Weights of a small transformer language model.
Size: 10 layers, width 96, 3 heads of 32 (1 for keys and values), MLP 192 GELU, vocabulary 558, 0.739M parameters.
Architecture: LayerNorm before each block, rotary positions, untied embeddings.
Training: a variant of SOAP for these matrices, 147M tokens, 2242 steps.
Each number is 200 + 40 x the weight over its row's rms, rounded and kept within 0 to 999. Layers, rows and columns count from 0. The size before them is the row's rms in percent of the matrix's.

# layer 6 MLP down, 96x192, rms 0.183, rows 0-95, columns 64-127
102,127,165,157,225,232,250,217,227,131,213,233,172,152,209,235,232,189,196,133,341,301,203,172,181,218,178,166,174,215,224,197,139,213,183,244,175,175,230,258,197,168,313,210,206,182,167,246,206,281,177,202,168,213,204,211,167,127,188,139,248,191,214,214,218
098,269,197,190,248,204,183,222,180,138,234,250,174,107,197,154,204,223,233,220,228,168,221,209,183,223,282,136,275,218,193,253,219,262,111,204,162,210,229,207,232,208,196,113,214,195,190,239,191,270,186,210,257,197,122,211,209,165,212,202,318,230,198,197,185
099,195,331,248,203,246,175,204,206,160,191,178,248,239,134,227,227,251,155,151,247,186,206,234,174,121,188,189,190,166,231,170,189,113,131,174,220,170,190,197,233,199,186,246,172,160,150,184,200,248,166,233,262,162,152,192,162,206,195,211,192,188,214,156,114
098,192,246,187,141,108,118,188,162,220,210,193,159,237,174,248,195,212,212,207,140,145,165,228,153,224,160,192,272,295,187,219,177,183,166,121,108,138,193,209,151,193,220,178,165,132,241,234,243,209,167,244,142,167,196,234,122,220,154,189,221,104,161,259,200
093,277,208,179,208,166,268,207,199,165,148,187,263,234,174,137,212,176,208,145,263,231,206,107,256,232,234,200,200,205,236,143,237,207,190,215,254,150,237,169,226,284,181,228,106,183,178,143,294,175,210,224,253,165,246,192,133,198,208,174,157,277,158,163,165
103,215,224,192,141,207,194,162,195,197,140,132,171,159,273,195,177,171,182,217,270,141,203,170,160,190,234,232,212,195,133,158,178,154,249,208,166,210,173,206,168,179,237,150,109,217,229,281,152,168,194,173,275,214,248,200,157,148,218,178,197,179,189,195,202
097,242,197,185,192,182,221,230,274,260,225,225,272,186,200,223,198,122,188,248,186,208,231,258,175,191,210,221,168,184,232,225,187,270,263,153,278,238,208,225,199,231,167,238,235,236,244,150,246,206,179,203,157,225,254,162,237,230,207,158,202,222,253,192,272
097,124,184,183,109,199,147,175,203,288,231,272,264,188,259,215,159,260,219,159,208,226,221,180,203,174,265,96,206,160,240,165,179,196,178,230,170,195,119,196,196,182,218,189,207,185,196,204,184,166,112,161,157,161,242,194,179,111,132,200,175,206,253,261,173
095,200,209,277,185,224,175,220,228,181,150,165,285,215,193,185,144,196,259,252,213,181,211,175,158,197,146,128,177,232,214,189,236,257,206,155,226,228,262,247,213,213,127,167,173,169,181,180,177,176,166,172,226,185,147,172,200,169,142,241,171,128,198,158,182
099,223,237,178,220,177,264,114,197,213,191,169,183,189,264,180,192,248,170,224,263,212,145,179,81,216,188,226,169,184,279,197,188,200,258,226,227,156,218,229,202,208,141,161,209,195,228,144,246,195,200,227,204,155,171,191,252,185,228,321,131,176,125,141,183
095,261,148,263,174,271,205,174,209,193,166,209,186,151,224,149,169,167,140,187,248,226,176,156,248,206,145,224,258,158,245,309,191,213,248,205,103,129,166,166,189,174,229,157,160,161,187,191,107,187,198,198,173,196,200,221,178,216,179,210,265,151,264,202,221
090,317,261,265,242,222,271,180,176,233,223,217,196,249,272,183,212,201,261,191,217,194,238,172,219,183,188,195,220,216,197,204,250,168,201,148,133,283,263,229,253,250,104,221,248,248,228,193,254,215,175,103,218,199,244,164,141,224,192,153,163,237,197,274,188
096,238,163,238,154,155,246,267,165,200,173,184,218,279,155,246,158,209,191,138,200,226,213,187,288,232,260,107,125,162,168,236,158,258,176,194,198,107,146,193,204,181,227,258,180,178,190,227,186,239,164,202,164,184,176,222,200,175,275,248,262,243,187,192,197
101,227,181,190,157,168,201,213,135,237,150,145,217,226,292,209,187,180,199,248,212,140,183,251,206,225,233,152,175,213,191,166,244,140,235,167,196,205,219,259,209,186,203,141,157,275,212,155,177,219,143,221,215,273,300,153,186,194,211,191,178,215,242,177,219
104,110,193,142,256,169,231,185,207,232,215,181,191,215,184,172,174,231,161,194,282,134,144,200,224,172,257,262,247,192,167,183,153,180,122,260,178,184,204,98,174,100,114,189,180,209,198,167,239,214,245,181,196,216,141,162,182,282,208,158,205,173,279,175,133
099,202,169,148,332,224,254,217,223,139,291,199,224,119,188,134,166,238,215,229,178,213,228,200,288,245,214,265,222,241,185,192,185,155,265,150,198,135,125,191,159,240,185,198,150,127,197,232,185,127,225,227,226,219,162,210,194,228,186,208,193,189,159,206,184
102,158,167,184,209,218,158,235,238,186,163,217,217,210,212,232,177,222,213,113,220,212,212,191,177,253,215,228,252,244,140,223,229,249,167,191,191,229,260,190,270,274,66,275,198,218,232,223,246,253,226,226,208,140,189,206,187,286,234,141,196,258,207,140,167
097,177,216,180,179,154,204,189,174,152,161,153,176,207,162,208,118,216,222,188,245,216,217,185,160,244,196,226,200,148,205,206,178,278,222,267,123,240,193,211,235,205,174,166,237,242,177,215,266,221,187,209,218,166,122,184,202,167,189,174,176,166,270,226,181
101,189,225,236,190,210,173,201,182,250,184,219,177,182,220,215,206,201,201,174,164,222,193,244,229,224,216,190,188,109,179,269,167,238,240,227,214,226,233,123,116,193,316,181,161,203,239,168,113,207,215,119,163,182,180,183,144,232,149,145,152,198,135,187,169
097,156,256,205,212,239,251,199,175,189,232,300,255,159,197,138,246,203,184,237,227,166,216,186,202,172,242,190,240,186,204,201,170,245,169,177,186,210,161,205,133,125,177,155,206,234,130,160,154,161,168,177,224,157,189,231,224,207,254,178,147,195,189,124,225
099,243,225,263,208,166,186,220,247,206,231,200,265,163,172,167,206,138,212,168,219,165,268,143,158,179,223,191,212,265,145,120,225,299,125,203,288,234,194,189,260,133,203,196,203,169,215,190,286,233,224,256,144,128,230,172,173,203,152,167,207,202,207,216,154
098,199,196,196,247,116,232,196,149,183,140,179,149,198,172,174,178,145,212,176,236,203,291,196,211,165,239,255,210,233,122,274,245,220,249,207,172,223,226,233,152,196,288,261,189,149,203,306,171,226,172,164,152,134,300,225,191,222,196,151,179,165,202,235,227
109,202,224,197,204,166,193,216,109,250,175,176,144,188,182,163,172,123,139,268,244,125,193,223,224,142,214,247,174,143,252,181,210,153,208,191,140,202,244,165,132,179,193,253,155,181,195,195,122,191,214,156,221,201,204,238,184,230,173,210,136,203,250,104,140
101,205,223,190,159,106,201,165,210,282,209,230,171,185,173,279,269,243,195,217,163,199,259,167,204,114,205,222,257,218,204,208,241,121,231,241,191,185,164,209,217,210,214,197,269,194,245,216,180,155,248,221,207,219,249,219,218,124,139,167,127,178,178,207,212
117,256,197,145,290,155,183,123,188,153,224,185,163,193,235,288,171,176,240,236,186,187,207,171,212,226,140,187,230,265,170,185,260,96,156,177,206,234,218,188,243,187,211,98,163,190,148,217,252,187,139,218,200,235,258,219,170,217,217,205,171,242,213,203,210
100,177,252,175,211,265,214,223,278,206,224,187,207,173,276,184,163,196,184,183,177,253,231,185,162,151,196,194,216,208,227,195,126,203,119,151,160,145,146,233,157,216,219,228,241,228,202,241,178,231,188,199,164,270,239,182,174,152,262,206,179,154,274,190,207
102,253,171,167,209,198,261,189,166,296,215,194,245,236,196,210,186,166,135,209,179,154,201,154,288,176,142,205,211,215,175,209,183,235,170,145,130,207,162,193,210,211,204,154,155,214,258,154,210,176,155,247,208,195,255,123,139,203,162,183,265,146,217,140,181
100,135,230,172,249,166,163,225,222,240,226,222,175,284,203,103,165,229,222,193,190,229,170,255,255,194,155,204,200,213,229,228,206,167,226,194,187,128,187,223,277,265,137,189,184,267,199,227,210,231,210,188,232,168,165,161,232,270,246,222,236,257,177,184,246
098,210,256,214,241,232,186,305,231,202,190,262,182,238,226,175,153,137,194,229,243,163,191,315,289,241,139,200,202,132,214,178,213,179,208,221,98,223,173,211,205,203,175,214,203,239,184,273,138,198,203,191,186,156,251,182,199,154,207,179,175,269,229,181,211
092,189,169,290,202,223,162,200,214,177,161,197,177,211,128,192,252,291,221,178,208,252,157,198,204,209,202,141,224,209,211,261,255,281,273,152,214,232,244,184,204,183,211,182,124,168,247,219,174,239,140,266,258,104,205,214,257,218,217,217,273,186,275,249,192
094,204,189,216,311,239,208,251,162,178,243,150,198,232,167,232,282,180,207,228,207,183,256,172,182,164,188,195,161,179,265,244,251,249,172,264,257,231,173,174,138,174,139,213,254,204,205,195,196,178,230,141,171,260,171,186,252,177,262,203,180,198,216,176,262
104,220,178,248,205,204,244,259,174,168,232,188,150,228,178,133,242,234,179,190,190,153,211,194,150,230,177,139,173,115,168,135,188,223,227,261,146,263,212,259,176,197,214,210,194,265,148,203,147,135,207,196,176,128,304,207,209,188,244,95,199,176,308,262,210
099,216,223,180,245,228,184,226,215,189,183,221,243,177,166,263,218,91,162,161,295,135,172,186,215,221,222,221,166,149,169,238,214,171,184,212,177,227,207,204,243,196,214,235,211,137,204,238,193,204,234,183,258,175,139,203,242,178,177,202,123,241,157,203,262
101,168,139,242,220,174,151,177,223,167,208,246,213,209,184,168,195,128,207,207,179,152,257,141,222,195,161,197,193,129,198,159,255,216,215,198,185,220,220,264,253,232,187,260,233,180,179,216,176,121,217,169,209,153,189,224,225,119,156,141,148,171,209,244,177
113,181,158,182,178,250,143,174,271,160,169,237,245,164,199,195,207,278,267,133,148,234,133,191,168,230,200,218,188,232,192,246,244,288,165,235,215,212,231,246,196,259,180,218,201,186,176,190,249,173,246,262,194,194,180,181,213,204,280,201,162,183,167,199,231
091,191,147,263,231,181,223,210,201,225,225,154,276,210,207,226,214,193,163,234,283,219,164,213,184,146,250,198,192,248,200,174,203,233,200,183,263,225,170,229,211,171,203,237,130,227,136,218,231,180,221,274,253,331,161,185,194,165,203,193,213,247,238,277,158
105,151,173,171,178,203,194,156,161,140,235,129,180,245,155,261,200,217,244,278,162,207,259,140,239,108,167,196,174,196,242,172,168,200,169,210,243,183,245,158,145,261,240,263,158,243,244,163,213,170,200,175,185,208,167,185,193,203,159,153,200,264,220,253,175
096,129,250,217,170,216,219,214,166,213,205,208,181,195,229,180,311,277,100,246,220,208,207,188,167,107,232,249,222,138,196,197,198,135,195,218,146,144,231,198,181,150,279,265,239,202,237,150,139,255,243,234,196,224,203,274,189,250,226,143,192,108,231,181,188
097,150,254,169,241,179,212,238,318,181,205,272,160,221,230,174,202,124,183,185,193,176,213,171,224,106,267,226,150,232,174,211,239,161,220,108,199,199,110,227,192,216,103,236,222,159,231,210,183,237,230,186,162,235,213,227,262,163,171,216,259,157,161,236,209
094,162,249,212,181,197,160,245,127,179,199,177,214,200,183,263,231,180,219,226,232,173,209,191,250,260,237,167,159,195,362,201,197,185,269,156,195,203,182,108,235,161,213,165,192,204,242,205,175,119,155,232,220,188,261,220,194,157,147,212,240,138,124,235,183
110,249,206,244,271,301,153,249,183,252,161,208,172,179,148,175,243,185,155,204,210,218,245,158,223,244,212,281,230,205,238,151,188,239,256,247,176,210,238,212,164,196,168,285,211,230,143,184,128,205,268,186,221,220,196,213,238,234,220,141,205,230,272,181,265
093,197,222,191,262,203,200,208,196,233,211,224,145,239,178,216,247,242,186,193,230,196,248,220,147,185,306,292,231,158,200,263,226,187,228,246,222,225,202,182,218,242,250,135,181,103,254,177,158,165,234,212,185,205,220,265,192,198,243,177,186,167,177,171,167
098,193,175,248,180,197,170,286,261,197,245,164,215,226,277,156,209,242,156,149,248,184,230,181,242,235,185,253,168,190,229,201,186,163,205,186,160,140,197,256,283,239,174,202,244,160,221,186,237,196,215,223,224,95,127,169,179,120,261,217,119,219,192,279,226
091,218,181,227,173,234,188,235,143,184,178,161,164,189,183,214,138,197,243,129,166,218,254,243,202,192,200,137,176,137,191,161,159,121,212,189,208,199,194,159,266,169,138,268,169,173,207,181,302,209,264,215,201,178,155,219,218,145,212,187,167,194,109,187,193
100,242,182,192,215,149,202,225,118,191,226,120,267,179,211,196,189,230,195,188,192,174,264,206,185,213,198,220,205,199,223,138,249,240,197,264,171,215,222,180,199,199,201,312,127,159,170,196,71,187,205,167,216,215,214,227,174,239,175,140,203,200,170,203,264
100,165,209,218,194,168,195,172,224,178,239,202,180,231,132,173,304,180,228,153,244,223,231,215,186,149,228,165,217,258,171,213,149,271,130,211,158,224,191,189,245,148,134,259,247,194,228,223,145,274,214,139,198,166,211,184,223,173,295,217,93,181,246,206,189
102,201,226,211,203,192,96,145,189,198,216,180,199,239,73,234,154,226,224,243,119,164,166,187,146,242,181,208,184,170,225,269,122,168,178,222,228,205,151,181,210,185,247,162,171,146,177,131,161,184,225,192,230,182,169,189,211,155,178,240,127,154,265,256,166
107,224,194,185,212,211,244,226,195,210,201,253,159,197,222,229,210,163,78,202,228,158,174,214,198,213,204,96,272,204,165,189,217,144,209,121,194,145,153,197,182,224,235,177,230,264,215,199,228,235,194,204,181,225,206,190,276,146,186,197,299,187,173,123,152
100,187,227,228,244,195,249,203,150,190,209,176,176,190,209,229,174,188,193,206,135,176,205,180,180,296,220,183,218,251,155,130,246,159,171,130,178,169,248,257,195,121,232,236,166,217,180,244,77,267,222,194,204,217,167,234,192,110,232,229,232,184,189,191,133
089,185,159,194,176,191,267,171,249,187,246,261,222,198,251,217,209,278,146,189,201,115,189,181,221,218,168,226,175,158,229,260,215,267,193,224,264,174,174,289,176,155,195,163,210,249,242,204,234,229,159,76,197,266,253,184,211,226,221,255,238,166,190,204,177
109,197,290,203,225,166,267,197,219,212,174,222,200,190,225,242,216,181,200,205,269,168,236,245,158,214,172,192,148,147,191,203,164,119,169,200,202,268,215,272,216,193,285,202,226,237,149,172,205,246,154,225,202,235,233,199,253,169,173,221,209,210,225,129,158
099,214,238,228,185,144,203,226,209,273,261,245,150,195,147,220,183,217,196,192,143,189,220,162,225,235,204,137,134,256,208,228,181,193,128,170,174,166,108,136,184,249,247,222,317,198,274,200,232,226,315,265,217,226,249,179,189,201,310,205,262,233,212,244,166
102,209,175,193,226,272,212,127,188,198,137,212,186,180,243,166,225,235,272,173,218,209,215,236,273,209,163,243,217,222,265,193,186,211,214,195,214,179,220,201,238,295,136,166,244,208,225,101,244,171,184,231,172,177,262,134,140,234,203,171,185,226,126,152,244
106,230,263,171,198,199,133,155,263,191,202,222,244,234,281,253,215,200,198,202,247,265,122,216,178,194,223,223,167,191,145,221,214,183,158,169,241,197,166,254,224,191,268,195,174,218,224,131,175,173,196,271,202,223,149,189,165,223,159,218,240,110,229,272,173
105,241,192,226,177,190,193,251,191,206,207,193,196,190,176,185,256,229,250,148,179,188,179,242,239,183,134,279,230,253,177,190,162,176,253,213,272,250,245,193,142,187,200,203,191,157,311,212,118,265,188,181,173,234,196,190,215,218,219,222,241,213,188,322,202
095,205,167,229,130,257,171,266,226,183,259,205,238,258,133,169,195,159,193,169,119,233,181,232,250,174,159,186,183,144,271,159,190,266,224,232,193,162,214,210,163,239,264,210,201,269,179,273,243,220,205,160,220,174,189,244,232,119,136,238,213,247,186,252,193
103,202,174,133,224,139,245,145,176,243,174,185,112,139,132,152,164,190,197,271,154,170,305,245,241,156,170,240,254,173,249,221,178,222,220,233,191,163,203,188,152,218,178,248,226,219,161,183,225,178,269,220,157,199,163,235,119,199,200,137,212,244,256,237,245
097,167,162,240,191,232,266,163,204,251,208,253,216,210,150,182,154,234,159,253,229,211,218,209,135,168,271,201,192,211,269,244,205,235,195,220,198,201,238,163,210,162,92,279,180,168,16,259,201,230,187,181,209,194,275,242,220,197,206,159,183,237,234,170,243
103,178,167,140,213,139,151,157,300,185,240,227,188,135,245,217,204,173,214,229,256,189,247,154,164,189,234,157,194,211,173,199,233,213,221,175,233,176,256,207,251,243,227,164,166,214,211,191,200,175,177,207,187,216,175,153,225,218,235,234,244,253,241,227,208
103,205,291,145,232,200,215,160,211,269,214,222,213,254,211,175,211,154,195,196,148,147,180,159,195,227,182,235,218,112,215,233,181,210,205,227,229,238,173,224,177,170,207,182,217,222,184,183,216,157,139,146,132,118,258,308,216,148,177,227,213,183,181,229,168
105,209,226,105,163,235,133,180,279,185,305,200,200,174,215,252,185,185,271,121,175,219,190,224,157,221,203,232,169,203,138,170,188,217,151,192,235,191,199,231,265,255,177,195,236,136,179,83,160,183,142,153,239,191,134,266,194,211,166,205,239,235,175,263,243
097,252,165,202,201,165,195,129,152,237,134,168,232,142,179,166,200,158,207,167,158,157,152,227,181,228,278,217,142,93,132,142,214,232,263,252,210,255,192,183,209,210,113,161,193,214,128,270,216,195,207,174,199,295,212,184,222,149,207,187,157,199,173,172,158
105,215,174,238,128,277,194,157,164,201,274,237,286,178,186,158,215,241,169,190,221,156,265,179,177,150,148,214,223,201,168,212,207,174,224,167,200,161,192,200,207,147,273,210,185,190,178,233,181,137,194,182,243,224,204,199,241,138,186,117,265,147,171,184,137
112,204,151,139,179,232,179,191,212,206,231,108,137,210,143,176,235,204,275,210,238,191,177,182,209,196,185,235,191,250,273,286,187,283,232,160,258,255,265,147,203,217,205,226,230,156,204,120,160,123,201,110,181,224,146,236,201,262,213,312,163,213,160,193,145
095,205,220,160,258,246,234,164,264,139,177,282,179,181,183,161,264,141,249,266,214,230,218,219,283,203,184,205,224,169,225,121,191,267,230,188,246,263,177,200,251,218,227,236,213,145,270,151,206,166,243,189,258,241,212,143,188,297,222,183,178,245,225,148,233
101,165,206,178,229,270,134,198,231,162,195,158,155,227,229,265,189,228,249,167,196,248,251,195,177,148,218,152,287,195,161,156,228,191,173,207,249,126,262,233,205,231,206,224,183,251,229,162,155,230,177,224,215,165,229,159,228,228,260,142,181,204,163,207,272
090,206,241,177,227,179,206,226,248,226,227,167,176,193,193,203,115,219,181,190,253,271,200,136,268,236,235,154,244,177,224,220,239,230,147,229,291,249,205,206,179,249,171,204,244,236,220,191,179,187,185,206,236,132,218,216,215,215,224,240,187,184,167,173,148
092,278,191,230,205,114,123,218,152,241,287,229,238,220,171,166,222,168,204,254,238,239,263,168,170,151,197,216,131,169,164,190,163,248,215,209,206,197,187,186,236,335,167,166,131,255,205,171,178,161,156,222,179,148,227,200,225,222,287,162,137,163,192,201,237
092,138,215,198,207,171,196,194,119,210,249,164,251,186,221,211,218,210,203,209,232,207,210,113,221,183,139,283,181,243,186,180,226,190,205,168,185,196,258,198,162,235,261,250,252,175,165,192,240,247,209,212,200,215,163,236,91,158,236,226,206,262,170,264,214
098,201,171,152,281,166,237,267,131,217,262,235,189,197,216,174,252,168,188,194,216,165,118,195,130,203,166,170,258,164,147,130,205,185,157,161,186,176,174,209,170,169,227,230,166,171,211,179,251,174,211,217,168,243,233,187,171,198,164,230,189,135,166,158,171
101,210,213,224,194,211,183,165,241,238,195,184,239,209,135,181,176,236,233,182,194,175,196,279,241,252,229,164,181,241,266,194,138,193,201,135,242,278,227,109,161,212,229,123,218,233,201,197,167,224,184,177,281,139,247,258,209,173,174,188,182,249,218,255,204
107,159,213,241,226,291,188,169,174,164,145,189,131,280,262,184,174,200,213,162,189,216,274,203,214,187,149,212,231,166,212,191,265,246,257,116,204,180,176,179,183,206,240,164,223,191,266,213,219,171,177,243,262,223,224,171,233,176,258,186,175,185,182,182,192
101,149,240,235,211,217,212,190,172,209,225,248,106,284,271,232,174,250,267,209,173,231,171,167,173,264,149,134,205,138,235,197,129,158,179,153,227,169,243,171,214,202,285,197,245,270,223,206,246,160,213,188,238,238,150,208,294,151,197,213,183,263,220,220,176
093,221,200,161,215,221,237,156,248,266,199,199,191,189,213,197,245,212,191,192,194,149,103,232,179,245,131,147,232,201,197,182,245,198,194,181,184,185,175,179,231,193,208,144,225,139,191,229,161,144,214,170,202,210,229,233,113,174,189,149,227,223,338,210,115
094,219,196,182,237,216,262,227,144,183,199,221,233,189,177,214,218,188,194,208,211,210,224,184,202,220,194,149,137,176,181,179,248,203,240,239,204,267,215,239,113,231,237,209,212,212,144,278,233,203,150,237,170,230,220,230,151,236,160,175,229,204,179,96,190
099,207,208,249,186,204,214,174,207,190,205,204,247,184,213,228,196,179,246,186,252,112,313,232,229,121,144,235,143,215,147,224,232,196,215,173,120,190,196,246,273,226,171,217,209,222,198,159,260,202,226,170,194,256,191,129,135,124,221,193,207,256,209,250,139
099,208,188,266,204,232,231,149,166,214,199,235,214,197,221,168,156,187,206,241,151,149,237,167,155,137,113,152,228,158,251,168,224,137,217,150,252,155,105,246,188,182,241,175,195,212,204,148,194,238,205,206,130,179,256,179,174,194,160,206,230,170,216,262,218
108,211,87,259,235,160,249,179,150,241,186,199,161,170,175,191,230,201,210,180,188,233,220,195,226,198,259,133,213,229,194,221,184,223,160,121,178,167,138,138,175,137,208,278,194,290,273,270,153,222,225,195,196,196,253,183,224,259,231,234,209,170,198,205,226
108,237,221,171,163,216,233,199,203,219,236,258,202,188,256,247,131,176,183,247,229,271,156,202,235,258,292,207,99,130,203,190,211,148,182,194,167,172,167,221,233,243,182,141,103,235,254,217,208,240,238,187,175,216,175,204,184,231,177,213,147,179,182,170,202
093,244,227,160,192,244,183,225,219,194,182,190,229,277,211,196,290,196,203,203,95,148,202,123,194,204,203,228,213,177,158,162,190,225,258,134,189,177,176,177,232,160,179,209,147,181,172,176,199,206,174,174,171,247,225,243,142,100,258,280,188,149,258,203,219
098,203,230,281,219,221,248,266,152,271,188,155,224,182,202,203,182,311,128,224,209,149,196,140,201,176,178,243,266,185,209,212,185,192,189,190,215,145,218,224,174,168,175,133,169,241,245,261,192,118,225,118,207,160,203,179,212,153,201,278,240,150,156,224,219
101,238,193,182,235,167,208,196,196,94,198,187,186,143,227,243,181,259,215,161,194,265,202,165,249,224,226,229,174,232,122,161,217,222,160,296,163,226,169,169,251,292,127,162,247,180,218,195,252,227,157,215,285,267,239,233,190,119,215,179,219,246,161,198,231
102,159,187,208,222,224,179,188,118,145,66,226,214,203,245,173,177,271,223,210,204,147,145,205,155,190,203,95,217,171,229,231,124,260,214,204,220,230,201,201,126,196,217,256,240,184,228,114,240,240,188,224,158,108,215,199,111,267,191,212,224,147,210,208,159
111,185,215,139,231,247,229,163,182,203,220,262,230,189,187,188,233,124,118,191,186,214,196,151,201,241,184,233,195,214,219,158,121,219,248,114,135,213,251,133,210,98,224,177,152,150,296,206,193,172,187,191,165,184,203,210,171,301,188,218,276,162,223,193,187
100,143,131,166,188,241,219,142,166,227,120,175,221,213,157,228,190,262,210,196,172,210,161,245,172,190,172,218,231,257,206,231,190,229,234,201,183,145,196,254,229,174,251,247,204,231,166,216,62,200,138,207,204,158,178,175,253,278,252,179,219,184,254,129,223
100,206,179,203,225,246,179,221,186,194,155,249,239,141,200,236,225,292,219,235,111,247,191,163,234,255,224,240,156,84,250,178,225,129,142,186,191,148,191,192,197,153,233,139,182,202,146,222,223,206,146,294,172,181,165,225,166,239,171,231,231,215,209,195,170
099,261,229,250,209,174,171,214,189,241,222,268,195,141,277,190,251,252,228,223,122,215,178,270,188,177,188,119,236,209,178,129,245,253,190,246,199,244,167,190,202,211,142,268,234,194,213,236,148,174,267,148,254,220,181,139,143,216,202,141,237,180,176,232,159
105,165,211,254,215,203,217,205,184,180,213,228,244,240,143,198,181,202,257,208,286,255,161,166,195,279,153,224,175,247,228,235,197,200,165,187,249,248,203,237,208,234,188,168,172,178,254,204,205,253,277,143,222,218,191,136,159,177,169,251,238,177,180,189,201
104,251,172,256,202,195,148,217,215,201,241,188,226,206,279,218,186,142,240,184,235,249,273,104,206,238,186,227,152,115,176,241,202,295,150,192,205,170,114,223,259,237,220,214,214,254,194,263,234,203,126,141,264,165,213,180,175,206,285,178,116,171,187,243,204
094,205,159,210,198,211,229,197,255,241,221,111,162,179,177,231,215,243,155,148,173,211,150,196,224,194,210,185,103,245,219,200,227,165,198,175,204,225,220,154,134,137,200,187,132,236,245,170,194,165,209,185,210,218,181,189,187,194,266,215,134,239,229,223,156
093,163,217,167,175,237,150,200,182,198,164,240,233,182,233,169,227,147,174,257,170,190,170,180,293,174,172,202,212,131,273,204,236,228,182,239,283,201,209,201,145,243,286,228,202,203,191,208,149,247,181,215,201,205,106,241,232,169,204,205,197,184,222,209,249
100,262,198,249,176,128,291,192,202,214,251,207,221,210,263,219,258,145,203,242,193,123,194,161,216,210,185,148,262,232,161,214,152,183,247,190,204,192,218,245,193,180,257,241,238,209,158,207,222,153,182,143,215,207,217,248,307,265,185,170,146,140,170,174,197
101,115,199,94,216,315,213,212,252,203,249,147,189,132,183,233,162,181,147,131,218,217,257,162,160,181,146,207,271,213,222,161,173,170,221,185,196,205,174,156,233,152,127,171,153,98,151,269,238,183,214,199,225,216,185,194,271,207,151,147,231,192,202,217,150
103,181,201,152,238,227,227,152,199,190,216,215,224,207,206,205,236,195,184,213,254,257,210,172,171,202,223,186,161,226,203,191,258,234,200,215,150,205,161,286,249,247,181,300,208,222,143,257,203,161,225,193,137,210,178,151,209,193,150,201,233,215,127,266,161
102,270,229,184,227,203,186,204,207,233,206,202,149,147,249,189,194,242,213,192,266,147,207,222,205,168,172,210,201,188,217,183,175,269,227,226,210,198,190,227,205,281,269,204,218,145,265,238,175,160,212,106,206,205,221,164,133,216,176,204,201,199,163,148,258
100,259,195,131,144,123,144,176,216,206,268,180,259,140,161,153,158,250,257,197,194,187,233,216,224,174,222,202,229,250,204,125,191,186,140,218,207,258,195,225,199,217,223,134,201,150,231,211,185,154,139,183,211,156,242,151,214,252,248,141,164,234,200,238,192